config.toml
n_head = 3
vocab_size = 602
norm_place = "pre"
positions = "rope"
rope_fraction = 1.0
extras = ["some layers without positions", "some layers without attention", "local attention windows", "value embeddings", "a smear gate", "capped logits"]
init_std_up = 0.081
Each number is 50 + 12 x the weight over the matrix's rms, rounded and kept within 0 to 99. Layers, rows and columns count from 0.

# layer 6 attention key, 192x192, rms 0.119, rows 145-191, columns 144-191
35 42 46 56 41 53 58 44 60 45 35 40 34 57 47 36 43 73 52 38 59 48 70 45 40 61 61 39 45 31 39 40 45 23 54 68 30 21 37 37 53 47 41 40 43 50 56 55
40 60 46 62 42 39 58 56 48 35 53 32 66 49 68 50 56 52 39 38 29 59 57 72 36 52 63 52 54 54 58 65 51 56 60 42 43 71 42 51 35 48 40 44 54 47 63 56
36 39 68 43 63 34 39 49 27 44 52 44 43 68 34 69 66 47 56 54 52 66 32 50 59 41 55 54 54 48 18 35 49 47 50 76 49 44 71 75 57 52 48 66 51 63 37 36
45 51 46 33 40 44 57 47 57 51 58 45 52 45 44 34 32 58 42 60 48 34 62 58 53 46 59 51 69 56 46 54 45 44 66 58 35 68 43 43 39 68 57 50 61 44 46 48
59 43 34 46 34 42 23 57 66 46 42 49 47 42 65 33 32 58 52 45 46 43 32 54 53 42 39 35 58 34 40 51 41 37 51 30 55 46 63 47 43 44 56 41 43 65 49 46
48 28 60 58 42 52 68 59 64 53 34 60 54 64 56 39 47 45 61 37 42 33 33 61 32 48 47 37 71 48 45 40 55 56 53 55 49 43 53 38 36 40 51 51 55 47 40 49
33 49 36 56 65 39 46 66 76 62 49 44 50 66 50 48 48 60 40 52 66 49 52 63 46 55 23 40 46 28 39 34 58 49 51 57 48 40 56 49 49 45 54 51 42 46 45 47
34 49 36 49 58 62 60 36 55 52 40 59 49 53 70 40 49 62 50 30 47 48 44 52 56 74 63 35 52 39 40 52 50 58 64 58 42 56 36 41 30 51 66 49 53 34 50 44
54 55 35 66 66 58 41 48 53 44 34 66 43 56 51 45 53 51 63 48 77 40 50 44 42 36 39 39 41 54 48 71 41 45 70 36 31 42 53 74 67 45 66 47 56 31 58 51
46 67 35 51 53 48 36 45 52 32 68 51 69 40 65 34 26 42 45 47 63 66 75 54 49 44 43 79 59 41 59 26 43 54 61 44 55 47 69 45 66 58 33 36 56 56 77 41
59 57 68 52 67 50 58 46 44 67 55 58 40 45 37 61 48 42 35 62 61 46 59 37 42 35 49 49 67 54 39 43 38 74 61 33 64 51 61 56 40 63 56 39 56 48 55 48
44 47 54 37 59 43 41 41 43 40 47 33 44 68 35 61 70 29 48 68 57 42 42 48 41 45 60 44 46 64 42 60 49 66 64 50 46 74 60 41 38 53 47 72 43 38 54 58
46 74 59 43 64 47 35 45 35 43 59 61 55 41 36 60 83 58 54 61 49 46 45 46 51 37 54 41 46 68 45 58 48 52 41 39 40 58 56 60 40 48 38 52 52 45 51 56
25 58 54 46 52 58 55 58 19 48 39 56 38 40 45 60 51 40 58 32 45 56 60 49 51 62 62 69 66 71 46 50 47 28 24 57 47 43 44 70 74 66 51 48 62 54 35 54
41 52 38 51 58 66 36 56 49 46 55 35 60 69 56 73 64 51 53 49 58 55 56 51 53 57 46 49 36 31 57 53 52 62 63 63 43 58 36 61 32 47 72 42 38 48 47 55
44 35 40 55 49 46 73 56 56 46 45 74 37 51 72 45 50 50 53 56 47 45 49 63 46 67 30 54 56 62 55 50 61 30 46 45 50 71 29 53 28 56 49 44 66 45 75 70
52 56 55 43 38 44 46 52 32 48 37 50 50 39 47 27 40 62 45 55 51 56 38 49 58 58 47 24 72 68 60 41 36 53 49 44 35 58 47 34 26 85 37 25 51 47 50 73
65 58 58 54 64 48 49 51 23 65 39 34 50 75 23 57 57 58 42 38 64 62 31 40 42 16 71 41 54 55 31 57 48 68 41 70 48 48 49 58 49 66 49 56 31 60 19 21
75 62 37 72 42 59 59 57 37 38 37 51 52 60 48 73 81 57 62 60 65 66 50 33 28 39 56 46 55 45 17 82 54 42 38 48 42 36 65 52 53 42 41 85 41 51 35 25
33 65 41 28 57 40 60 43 43 29 57 38 61 53 31 68 43 56 34 58 33 77 57 54 57 31 73 86 26 45 25 55 57 60 32 89 85 74 42 77 46 36 66 78 49 53 42 32
36 58 60 42 52 41 22 66 53 34 55 58 10 44 98 37 38 28 55 58 31 28 52 74 46 61 27 55 64 71 67 26 40 36 56 42 47 55 22 32 55 53 44 21 58 54 84 94
43 70 53 28 48 56 75 65 35 70 67 19 49 50 26 52 57 63 41 49 69 56 56 47 50 37 80 62 49 47 48 91 54 50 50 55 48 46 37 58 55 57 43 68 35 60 13 33
64 53 53 57 55 57 44 55 49 67 58 47 82 56 28 47 45 60 61 58 79 61 37 43 55 18 67 40 57 38 54 89 54 61 53 48 38 41 59 66 50 55 41 65 41 63 33 25
55 69 54 56 42 39 47 54 72 39 49 71 39 51 78 58 59 46 62 42 38 38 43 57 53 45 39 65 48 26 38 48 35 57 39 63 43 44 56 64 67 51 48 47 39 52 62 54
63 40 80 53 37 46 45 58 20 53 38 36 60 63 23 34 68 49 44 60 52 77 39 29 51 16 72 41 50 48 58 73 65 69 53 68 48 76 54 53 31 66 46 51 47 67 40 35
66 40 72 39 69 52 53 68 44 44 47 53 69 48 33 45 43 54 39 55 50 38 40 34 55 51 75 49 61 61 46 83 45 64 48 34 32 53 66 48 37 56 55 43 38 59 58 52
56 51 51 35 55 69 49 43 58 50 55 70 42 44 41 40 35 58 33 67 50 66 53 56 62 60 64 45 58 43 48 62 73 29 37 49 29 71 52 34 36 48 56 24 80 63 40 42
54 56 57 45 42 50 58 56 33 50 54 46 30 61 28 49 59 39 42 39 69 44 42 42 57 33 41 37 65 60 56 73 53 41 48 51 40 54 59 60 50 36 40 55 46 59 35 34
34 38 34 46 57 61 52 58 51 45 28 39 62 76 35 67 38 63 47 25 72 51 38 35 45 45 34 37 54 45 43 47 51 24 51 43 59 46 44 55 36 35 55 47 36 43 50 48
40 42 42 46 30 46 71 57 61 47 43 68 44 38 37 42 77 70 48 36 34 68 24 36 49 56 53 51 60 42 56 70 56 45 37 85 68 55 34 43 51 45 50 49 68 51 39 56
39 56 51 43 31 35 52 44 65 55 51 66 59 47 67 45 27 52 59 58 62 43 64 58 36 34 42 55 44 05 65 51 36 68 59 40 41 48 41 53 57 55 46 60 46 30 70 44
71 58 37 26 45 41 67 38 33 55 56 42 46 34 23 57 49 43 45 73 71 68 44 44 54 61 42 40 31 50 42 77 58 55 43 44 42 62 49 54 48 64 57 42 38 64 29 43
39 58 46 69 67 46 41 39 64 51 48 58 60 67 63 69 36 53 39 65 50 72 58 46 61 71 77 35 62 33 44 49 34 38 51 74 55 38 57 44 53 54 49 55 38 27 41 53
44 42 59 37 61 44 68 49 52 64 56 56 55 25 54 49 50 65 58 53 49 44 53 39 48 50 50 60 36 68 46 40 41 43 35 32 52 54 48 46 49 71 44 20 46 58 33 52
50 36 52 33 42 31 60 68 48 59 67 52 42 49 52 39 26 37 56 65 55 58 47 46 47 29 58 55 60 40 37 47 41 47 43 54 62 43 55 46 55 54 32 42 40 50 59 64
20 43 40 53 45 67 47 52 53 61 50 44 54 70 55 65 45 68 30 56 24 41 69 43 66 53 41 59 49 35 36 42 40 37 36 48 51 54 42 62 74 33 43 31 69 28 44 33
76 49 59 70 60 53 69 43 50 59 67 49 38 33 64 44 70 75 58 39 45 45 49 30 53 57 44 40 47 34 33 48 67 51 32 29 71 29 53 44 36 58 44 39 65 56 37 43
42 52 30 64 39 33 29 57 58 43 41 41 77 67 59 56 43 55 40 52 72 49 60 55 59 32 41 46 59 39 45 47 47 41 74 43 37 53 50 50 44 40 40 56 37 52 47 30
35 51 44 44 54 59 52 50 45 44 38 46 48 58 55 61 47 62 57 52 57 72 33 50 70 48 46 61 36 50 29 42 54 44 42 61 76 54 49 61 46 53 60 55 55 67 35 46
41 56 46 41 62 56 55 40 38 53 70 40 52 67 52 69 58 57 54 39 32 37 55 44 34 45 66 54 68 46 61 46 38 69 45 57 51 62 50 47 40 43 53 61 49 54 44 49
50 39 46 47 51 59 62 60 32 51 30 39 63 45 40 58 49 37 52 54 54 51 55 51 29 66 53 25 79 37 34 50 40 42 60 62 36 56 61 55 43 63 67 49 69 60 61 50
31 32 40 38 54 45 54 77 56 65 49 45 38 42 49 22 76 58 32 26 25 54 44 65 36 54 43 50 39 52 34 48 62 48 38 46 57 68 29 61 66 65 57 57 48 57 65 55
61 46 58 36 59 49 41 64 83 49 32 45 57 54 78 60 51 64 39 33 62 53 60 41 61 53 33 51 37 37 34 58 50 40 57 50 40 39 71 42 44 66 73 48 65 22 48 65
68 58 46 50 67 46 48 44 46 49 61 49 56 45 52 52 37 40 65 58 56 37 52 55 58 33 51 33 24 62 55 54 56 66 68 14 22 49 71 52 44 50 50 35 49 46 43 57
39 80 52 39 49 51 71 62 31 42 61 61 42 49 55 30 54 31 43 43 26 70 44 60 40 50 50 54 57 52 57 67 51 48 46 66 35 49 37 56 49 68 55 58 41 74 50 56
54 57 68 48 55 60 44 68 40 41 39 45 42 37 36 40 46 49 58 57 33 66 65 70 54 63 67 31 78 52 35 45 42 38 39 57 56 40 37 42 49 40 38 56 50 44 58 42
36 50 33 47 36 41 57 55 56 50 28 48 50 47 46 52 47 38 59 60 66 63 38 52 57 54 57 64 39 64 62 37 60 58 50 51 35 61 45 31 52 48 59 41 42 43 37 50
# layer 6 attention query, 192x192, rms 0.119, rows 146-191, columns 144-191
56 60 56 47 57 67 56 58 43 27 60 67 41 48 67 65 49 69 69 58 43 45 63 48 50 63 68 60 42 34 64 44 30 54 55 47 64 72 49 59 36 25 32 43 53 41 48 43
60 60 50 60 63 59 36 40 28 47 66 62 48 62 51 46 60 44 68 60 15 53 39 60 59 49 45 57 56 76 38 67 48 62 52 51 72 34 55 66 53 47 53 65 53 60 61 45
51 29 58 32 56 56 63 24 52 49 42 53 49 36 61 54 34 58 88 64 53 62 66 64 41 45 50 46 64 45 64 45 44 72 45 40 40 73 67 60 34 36 49 52 48 67 39 30
73 42 51 72 42 59 32 40 61 49 54 52 45 59 55 61 60 50 67 53 42 24 25 33 40 49 43 29 54 41 51 41 42 68 66 49 58 22 46 46 37 60 65 58 60 38 70 45
54 28 46 41 42 46 41 36 63 45 56 34 65 46 72 40 47 67 47 44 49 65 31 66 42 57 37 29 47 57 68 48 41 58 68 48 44 62 58 61 44 50 47 50 46 54 40 43
54 53 50 38 74 44 49 51 70 58 63 60 49 51 53 38 44 39 68 48 42 59 35 44 47 58 33 46 35 46 31 51 57 38 59 23 38 49 52 37 58 44 46 52 48 56 46 38
47 34 71 52 50 41 54 65 64 44 51 60 27 50 66 51 44 56 56 41 61 36 72 19 48 49 61 49 54 59 55 40 48 55 66 55 53 53 42 42 45 45 52 42 58 44 41 48
50 47 60 54 26 32 40 38 55 44 38 49 52 57 54 65 60 44 32 73 56 34 51 49 29 64 61 53 40 54 42 51 37 42 44 42 34 53 56 39 44 80 44 45 59 40 60 56
72 65 39 57 48 58 41 53 41 77 66 52 54 49 59 57 57 65 80 55 35 47 44 37 45 48 52 61 44 54 60 54 69 53 62 34 55 40 65 44 59 39 41 42 53 49 59 62
42 66 64 55 56 41 38 47 33 65 36 29 56 39 53 66 48 58 51 42 50 50 45 59 64 46 44 42 61 46 85 39 68 43 44 52 57 51 40 41 50 66 54 49 36 61 49 40
57 79 47 55 70 19 53 44 24 62 51 48 54 60 40 44 59 56 27 34 57 54 38 61 39 43 58 69 29 35 48 51 45 64 48 57 46 39 37 55 58 39 48 67 50 32 54 43
60 39 45 61 61 46 54 40 35 49 51 45 49 69 50 67 65 47 40 23 32 35 59 45 61 57 51 60 34 46 52 41 68 65 34 53 61 28 54 49 81 60 37 56 56 47 63 66
27 80 32 50 64 66 66 33 48 59 68 66 54 43 34 43 68 35 56 53 59 35 49 45 51 52 66 53 64 37 46 55 37 58 60 66 48 36 42 63 40 43 47 45 69 55 37 51
60 44 46 27 44 64 45 48 45 34 50 38 54 55 57 54 53 40 40 48 34 57 74 45 63 43 57 49 54 50 16 56 42 52 50 54 57 53 64 45 43 50 45 43 38 41 33 68
59 49 47 66 38 61 41 57 52 75 40 62 77 66 46 40 27 72 40 40 62 48 49 58 46 39 29 39 42 34 65 58 56 56 74 64 20 58 48 54 43 56 59 54 43 39 38 43
51 59 39 62 43 73 58 62 47 80 49 47 55 51 64 40 45 44 42 62 31 91 52 61 53 41 48 44 48 52 45 61 46 41 43 44 53 37 43 57 64 48 48 58 43 33 44 39
56 66 44 35 36 53 51 49 55 43 52 66 38 46 19 42 63 40 45 57 58 63 43 68 51 29 54 48 46 37 31 41 53 36 34 45 61 49 62 53 57 39 45 31 62 55 47 67
49 45 68 23 36 36 52 62 39 34 43 56 57 40 50 38 63 31 47 50 43 47 28 59 42 40 46 66 38 59 69 54 59 45 64 21 50 59 53 33 54 57 39 24 56 45 46 59
42 72 58 49 67 33 64 38 22 35 66 70 27 53 25 42 64 35 57 59 18 45 59 62 46 57 54 60 61 54 42 46 57 44 23 39 63 60 49 41 64 25 42 57 58 37 68 45
49 50 49 54 63 45 65 48 36 59 49 45 48 42 55 42 55 39 48 36 45 52 48 59 45 39 27 65 46 52 36 29 63 44 43 60 65 35 45 49 52 62 54 62 47 54 55 72
76 43 54 71 64 40 66 61 46 65 32 56 54 51 41 59 58 66 36 31 57 58 53 40 41 52 52 33 39 51 58 54 28 52 63 65 30 41 76 69 59 35 54 67 34 49 51 25
61 53 57 70 64 49 43 60 50 48 57 54 71 61 37 42 31 60 42 47 55 56 43 34 50 44 47 40 60 44 67 45 46 55 77 68 61 32 56 72 46 40 74 69 34 52 49 22
40 49 28 33 30 52 60 55 46 65 58 65 41 58 58 43 61 35 36 35 40 42 60 57 40 58 54 71 58 67 30 57 33 38 46 56 53 41 18 42 50 58 39 60 37 48 51 68
53 65 45 52 84 51 52 55 51 55 51 40 46 73 39 68 44 52 45 49 45 69 51 46 57 42 74 49 48 36 69 75 31 60 73 67 51 11 48 57 46 42 76 52 45 52 30 41
59 26 51 77 43 58 60 49 52 49 30 52 67 58 58 55 59 41 70 61 64 40 40 35 55 59 50 38 64 37 66 57 65 55 58 35 56 52 81 71 65 43 62 60 38 65 55 38
67 31 52 66 56 46 48 58 68 51 42 57 34 44 56 42 45 42 54 55 63 62 62 65 54 63 49 58 49 46 54 41 42 57 45 57 22 54 54 44 66 47 62 33 52 28 47 56
55 49 33 56 42 45 31 46 69 46 30 42 55 49 52 64 45 61 61 47 75 65 56 42 36 32 29 14 67 20 57 66 25 59 74 59 33 54 49 73 45 53 65 48 39 70 52 42
62 57 51 51 42 42 41 51 62 49 58 48 45 26 45 50 44 41 45 62 41 47 68 68 58 71 46 39 36 46 23 42 66 41 56 38 78 70 42 63 64 56 73 44 57 68 65 29
40 37 70 42 33 41 49 63 73 37 43 51 42 48 48 49 46 54 53 42 48 40 37 47 46 37 48 60 52 53 42 42 32 73 52 63 50 48 34 37 41 33 41 59 47 71 54 50
47 47 44 53 23 52 43 45 42 51 40 29 48 21 62 65 42 64 46 41 49 63 24 44 40 45 51 61 56 46 67 42 59 62 42 36 28 36 35 34 54 47 76 51 65 57 59 63
75 42 53 46 32 46 49 58 44 58 35 43 52 62 47 32 34 68 43 43 61 48 54 61 41 62 35 58 44 62 26 59 52 61 51 41 49 50 36 41 65 72 51 39 46 52 70 59
70 38 54 43 34 38 61 64 43 42 34 35 58 55 66 65 46 58 36 50 71 38 38 56 47 61 70 58 68 37 56 38 41 38 67 40 46 65 76 43 33 38 38 40 46 36 29 62
55 53 48 38 64 67 54 59 27 73 33 58 44 37 51 28 45 39 61 53 45 51 43 64 41 55 34 65 44 70 56 59 69 54 62 37 60 32 55 36 55 69 57 49 48 71 49 50
50 60 49 50 44 44 60 33 23 50 42 52 66 35 49 43 58 57 62 45 57 49 27 60 55 42 48 44 47 49 56 50 54 37 59 55 30 37 65 60 47 41 54 63 52 62 60 56
39 69 65 58 69 55 55 53 28 74 65 34 51 47 47 41 68 34 32 41 29 61 62 58 52 56 44 50 30 45 48 44 49 32 63 64 73 59 24 57 68 46 82 40 52 48 53 49
65 37 73 51 38 60 55 26 55 46 45 54 32 62 56 65 52 37 26 45 55 65 48 49 62 64 56 53 69 59 30 39 60 50 32 62 43 58 49 59 34 59 54 67 64 51 40 47
66 35 55 59 23 46 33 38 57 36 74 64 73 52 69 49 47 79 47 41 67 65 54 68 42 41 46 36 43 38 47 57 34 42 62 43 44 48 36 44 47 46 63 28 63 49 67 63
50 68 71 62 62 55 18 47 36 61 68 68 43 43 42 75 52 42 62 49 48 61 14 31 43 40 52 67 67 63 40 35 39 38 58 51 84 36 37 60 43 57 56 55 43 64 27 55
43 40 73 37 42 32 47 32 39 55 59 28 58 39 75 68 55 50 42 50 54 34 36 54 42 38 37 57 55 52 40 56 61 59 70 64 19 59 56 51 54 61 68 62 67 50 27 34
57 35 35 50 34 39 40 40 52 55 24 37 60 63 65 67 43 53 65 64 42 33 64 70 53 75 45 35 67 47 58 48 36 59 50 50 33 45 53 46 41 60 51 44 57 66 60 45
41 56 67 32 61 45 59 55 44 45 66 59 40 42 39 31 54 64 59 34 33 64 44 65 55 56 55 62 37 54 23 34 43 54 49 61 26 54 35 46 75 50 55 44 32 55 35 46
50 44 21 31 39 61 40 60 78 48 48 57 54 41 77 63 53 52 56 55 47 43 63 52 56 54 62 68 34 40 48 45 47 48 56 31 36 51 54 67 39 54 53 62 54 51 77 46
67 40 20 53 33 42 53 53 51 38 29 40 58 63 83 37 46 53 47 45 56 38 55 57 43 66 47 52 32 49 62 40 39 59 63 40 41 38 67 23 53 62 41 39 54 49 59 50
56 53 52 55 64 41 43 58 45 40 40 49 50 45 39 41 57 38 58 58 46 56 66 53 49 46 61 46 55 47 46 87 33 50 67 55 22 56 52 51 46 49 47 38 63 43 35 44
68 41 48 42 58 48 60 56 68 21 50 38 64 58 50 44 42 45 67 60 54 53 44 52 60 49 68 44 57 30 40 48 45 56 51 48 45 76 49 49 47 52 42 43 34 57 60 49
59 60 41 61 44 49 47 47 47 62 47 59 59 69 42 42 42 56 34 53 33 60 66 63 51 61 44 47 53 36 73 44 63 57 50 39 42 42 52 41 56 62 56 60 77 47 59 44
# layer 6 attention value, 192x192, rms 0.115, rows 128-153, columns 144-191
52 36 56 60 47 64 50 40 59 44 31 80 54 53 43 37 38 41 30 44 59 45 45 34 44 61 39 50 52 61 38 51 62 68 59 46 50 37 51 51 54 42 40 43 51 59 45 60
72 55 50 41 51 49 51 31 45 36 56 45 52 37 51 54 45 43 59 49 78 64 33 37 38 47 61 47 29 45 43 41 33 54 41 52 41 54 55 46 69 53 51 56 54 64 37 45
47 62 57 41 71 47 43 37 66 41 49 30 53 43 78 71 61 38 51 60 42 37 62 33 66 34 59 63 40 50 44 57 67 33 33 58 69 50 58 68 57 47 50 40 47 41 32 34
48 41 41 49 14 31 58 44 48 54 38 57 40 66 43 57 55 40 43 47 34 29 36 53 53 54 54 52 70 64 53 45 70 69 63 55 39 35 51 62 32 43 52 63 48 41 54 52
45 62 40 44 57 46 44 58 43 60 62 27 47 55 60 70 68 32 46 55 44 50 54 40 18 33 71 66 49 36 69 59 53 54 39 55 48 35 62 43 47 35 37 50 57 40 33 30
40 42 20 66 47 55 54 43 46 48 35 54 55 66 55 39 46 68 59 56 54 50 59 49 70 65 34 39 35 64 41 47 57 35 63 29 65 55 42 59 58 61 45 54 47 44 54 48
64 59 56 56 54 40 47 55 69 69 67 35 66 45 65 43 64 59 53 32 39 32 54 63 72 24 50 57 42 35 51 34 56 43 59 41 57 45 31 65 48 36 51 34 47 55 44 59
37 32 57 68 56 68 54 37 61 71 49 56 55 55 39 64 51 46 37 61 39 48 48 34 52 55 62 66 60 50 58 39 61 58 47 61 51 48 68 38 40 39 46 43 58 24 54 57
41 51 57 61 37 48 48 35 33 36 60 49 42 39 44 31 51 33 68 54 50 63 57 67 46 59 44 61 22 42 47 52 25 72 44 54 32 51 46 42 55 55 61 62 27 37 54 45
49 53 43 73 46 43 52 54 50 41 52 48 54 50 63 32 29 51 52 50 39 52 31 64 47 74 56 33 63 61 60 54 56 70 63 55 47 38 50 46 39 57 50 67 71 53 42 71
45 64 43 45 51 53 30 59 43 44 66 36 67 26 55 50 60 44 77 53 48 41 28 41 49 46 48 47 43 44 53 57 49 55 40 52 37 64 51 57 51 37 70 33 48 49 57 39
60 58 43 73 40 48 39 42 55 52 32 74 40 44 42 43 47 61 27 22 45 39 71 54 52 64 29 56 69 61 68 42 75 58 48 46 60 28 43 53 19 38 57 64 59 46 50 50
45 72 43 58 53 49 51 43 48 51 62 58 64 44 57 43 50 66 71 39 57 52 36 49 39 37 55 48 59 48 72 45 72 58 37 48 58 40 72 32 30 29 48 51 38 37 61 53
47 46 47 73 57 59 39 53 53 59 74 33 53 55 68 24 45 39 45 53 62 59 52 40 59 55 49 36 38 44 77 58 36 37 39 45 34 58 66 37 62 42 74 42 41 49 62 61
53 35 49 56 52 60 48 33 60 67 28 61 50 60 77 31 39 66 39 45 37 60 21 61 72 63 51 59 59 42 56 54 66 57 31 33 39 54 39 60 42 38 58 57 50 30 44 43
59 39 35 63 08 65 49 44 39 64 63 66 43 41 58 57 56 58 69 40 52 52 41 42 58 46 29 48 58 52 39 47 27 66 51 32 48 41 63 39 43 46 70 50 53 67 52 41
44 52 34 30 44 46 72 56 49 55 51 45 39 32 43 70 62 49 44 67 44 55 45 70 48 53 39 49 75 49 27 52 54 51 43 43 48 49 39 38 49 45 41 54 73 44 62 41
43 45 38 50 59 36 81 44 40 29 50 48 38 42 39 64 57 46 23 66 32 59 44 45 47 64 59 63 65 46 64 62 42 49 69 56 39 30 34 51 45 51 67 63 53 42 31 49
46 40 59 35 29 53 32 64 33 37 50 63 64 34 46 56 31 60 37 40 37 42 57 54 38 65 48 38 42 60 51 32 58 53 37 45 32 56 65 40 55 60 37 38 48 63 67 61
42 63 47 53 61 39 71 45 53 70 65 51 65 48 35 37 48 45 46 62 57 66 54 44 57 62 60 55 53 44 82 64 56 45 60 53 37 57 39 48 28 44 58 53 57 68 48 44
49 35 58 40 76 47 38 25 51 41 58 55 60 71 38 61 52 32 37 46 54 44 57 45 59 52 35 49 26 51 56 63 47 45 52 59 37 44 54 52 34 37 61 62 15 39 53 60
52 63 36 42 55 49 71 47 39 50 33 45 44 41 52 33 42 45 37 48 53 53 51 42 63 67 32 38 47 61 38 46 27 60 64 46 45 63 38 64 62 68 47 41 28 76 63 52
46 42 60 52 54 58 44 58 67 58 47 32 44 32 62 60 46 27 61 74 59 56 49 60 61 61 46 41 69 40 66 47 59 29 46 29 63 49 50 62 70 71 60 53 79 41 60 48
36 48 50 63 54 42 41 55 46 68 41 38 62 63 50 49 61 57 59 49 40 39 46 55 67 59 51 52 54 47 65 41 46 50 58 56 42 62 35 51 48 44 58 43 39 75 60 55
52 47 49 46 55 55 30 46 33 69 55 52 64 34 60 44 68 63 81 56 46 40 44 42 74 43 34 41 19 45 50 50 47 41 50 36 70 52 36 48 68 26 33 45 43 47 71 46
49 63 55 39 45 56 37 35 47 40 42 51 41 39 44 50 47 57 48 47 42 40 53 63 44 41 37 52 56 45 71 38 48 50 35 41 55 44 47 59 54 59 53 54 48 59 46 63
# layer 6 attention output (transposed), 192x192, rms 0.09, rows 128-153, columns 144-191
38 56 57 44 31 70 49 70 57 23 34 51 32 53 62 65 46 42 56 33 42 47 41 52 42 70 56 30 65 40 55 58 53 47 35 43 55 48 53 44 63 43 45 43 52 50 40 61
46 49 45 29 62 58 50 71 50 48 73 40 32 62 55 59 42 52 40 43 67 28 67 45 49 50 35 48 43 27 42 53 41 45 37 56 35 54 24 44 38 40 41 64 59 42 60 51
53 46 51 37 43 45 42 85 54 51 53 59 41 75 59 54 45 73 52 57 76 43 56 60 43 66 28 58 63 35 41 77 18 73 43 43 48 58 54 51 53 53 48 56 22 51 52 60
50 59 41 51 47 34 50 48 24 32 49 41 50 26 51 37 46 43 51 38 43 68 41 42 52 42 54 23 68 88 61 50 62 32 67 45 63 21 48 61 71 38 75 30 54 49 18 45
53 51 52 48 44 37 36 61 44 40 63 55 34 44 38 52 52 55 56 54 72 57 45 47 67 60 27 47 65 51 30 53 43 67 55 51 52 40 51 64 59 48 64 48 35 51 35 61
53 59 64 54 65 52 47 42 48 68 32 44 64 58 75 47 59 60 48 24 46 19 25 69 47 53 55 40 33 50 67 48 57 63 58 47 49 49 63 60 49 50 55 70 56 55 63 30
65 23 69 47 54 57 67 44 56 55 33 61 52 57 46 68 50 74 49 47 35 44 38 72 41 87 41 69 51 43 44 53 50 64 23 48 48 49 66 36 59 52 37 68 41 57 61 49
35 44 55 39 45 40 39 67 41 26 43 38 54 49 51 54 49 58 53 38 49 38 55 53 73 54 36 37 74 61 36 57 54 45 57 57 50 38 43 52 61 47 80 37 58 80 37 49
38 49 57 40 67 40 52 41 65 51 55 46 51 51 61 43 66 44 43 49 59 51 42 37 54 57 51 37 39 50 67 37 84 41 70 57 44 58 44 56 48 56 40 49 70 55 31 51
59 71 24 68 53 57 56 29 44 63 39 49 47 35 38 48 45 45 44 59 27 62 65 49 35 45 70 50 33 61 58 50 36 37 51 44 54 43 56 45 48 49 39 55 47 45 55 31
60 55 40 51 45 47 48 55 56 29 69 54 60 58 44 62 41 46 39 59 64 39 71 56 68 51 55 51 52 31 42 44 52 45 56 63 41 56 47 60 44 69 43 63 56 53 50 45
43 44 54 47 34 62 71 48 49 40 40 60 39 58 43 63 43 67 69 27 35 50 39 60 47 65 52 44 62 56 51 39 69 48 48 60 41 57 75 60 53 54 65 56 37 47 38 48
47 31 45 54 32 41 62 46 57 53 49 54 34 61 37 77 47 66 52 39 40 46 48 78 58 76 25 57 67 37 28 49 43 55 39 53 45 57 66 57 54 52 53 59 31 66 47 56
28 66 53 44 58 52 56 41 45 42 55 57 54 51 43 39 43 39 51 57 54 50 48 42 55 15 51 41 50 53 57 45 48 40 65 66 51 43 47 56 46 66 63 50 46 62 40 28
60 52 36 48 45 46 51 54 54 44 33 48 59 59 54 68 59 51 52 51 47 39 61 73 50 61 37 42 51 29 38 61 38 45 44 48 37 51 60 48 53 55 45 62 46 62 54 41
50 58 73 43 48 73 45 53 49 40 52 49 60 53 50 51 54 41 56 41 56 35 45 49 42 53 41 26 57 57 64 30 53 54 51 55 49 33 42 60 55 33 56 39 69 49 39 50
75 58 41 62 80 52 38 35 37 41 58 62 73 33 49 30 40 41 62 75 48 49 36 33 40 46 62 52 24 63 64 43 51 50 54 50 76 38 48 58 36 40 48 41 55 50 53 46
51 55 62 49 68 40 21 59 25 51 41 50 61 37 68 23 51 45 56 72 59 49 41 25 58 35 45 46 36 65 54 52 61 49 59 49 80 23 45 58 47 38 63 51 50 53 34 51
46 61 60 45 33 41 45 39 69 22 50 36 36 46 26 51 41 51 31 60 56 46 72 63 63 28 70 50 69 51 66 43 51 75 68 40 28 54 31 60 41 52 42 37 40 28 52 26
42 51 41 55 57 47 46 35 48 66 44 49 49 46 56 56 55 74 43 56 32 57 49 62 57 34 52 73 43 59 31 41 40 57 33 46 52 59 61 44 54 42 43 54 36 57 49 43
32 49 72 40 65 58 32 65 58 53 45 54 41 48 72 38 66 47 66 28 80 36 37 49 72 52 39 38 65 51 59 45 75 47 63 43 55 39 55 39 57 54 58 39 64 56 37 46
48 61 58 57 61 53 45 31 56 63 42 44 60 46 43 43 52 40 39 54 37 52 53 43 37 33 70 58 26 59 56 54 56 53 42 51 55 46 33 30 33 53 42 50 59 32 74 41
47 71 34 50 64 45 31 37 38 59 42 44 61 26 59 32 68 41 55 70 62 43 49 49 43 35 74 34 29 66 53 48 36 34 65 40 53 60 64 68 54 36 55 51 56 47 27 37
58 48 58 59 73 40 50 31 51 58 40 40 59 30 37 39 60 52 54 60 31 62 42 40 45 36 62 53 32 70 43 39 53 64 52 58 56 45 62 41 46 64 47 50 43 40 52 37
63 38 45 49 57 46 56 33 55 38 57 47 54 57 45 62 55 59 45 41 54 27 46 85 57 63 53 52 43 39 32 38 51 64 46 57 27 78 40 64 51 54 37 74 41 56 56 42
47 42 49 52 48 41 72 42 39 50 67 55 74 57 43 46 47 59 63 46 51 42 39 63 52 56 38 53 57 38 66 42 57 44 62 42 51 44 62 45 46 67 58 53 48 53 47 36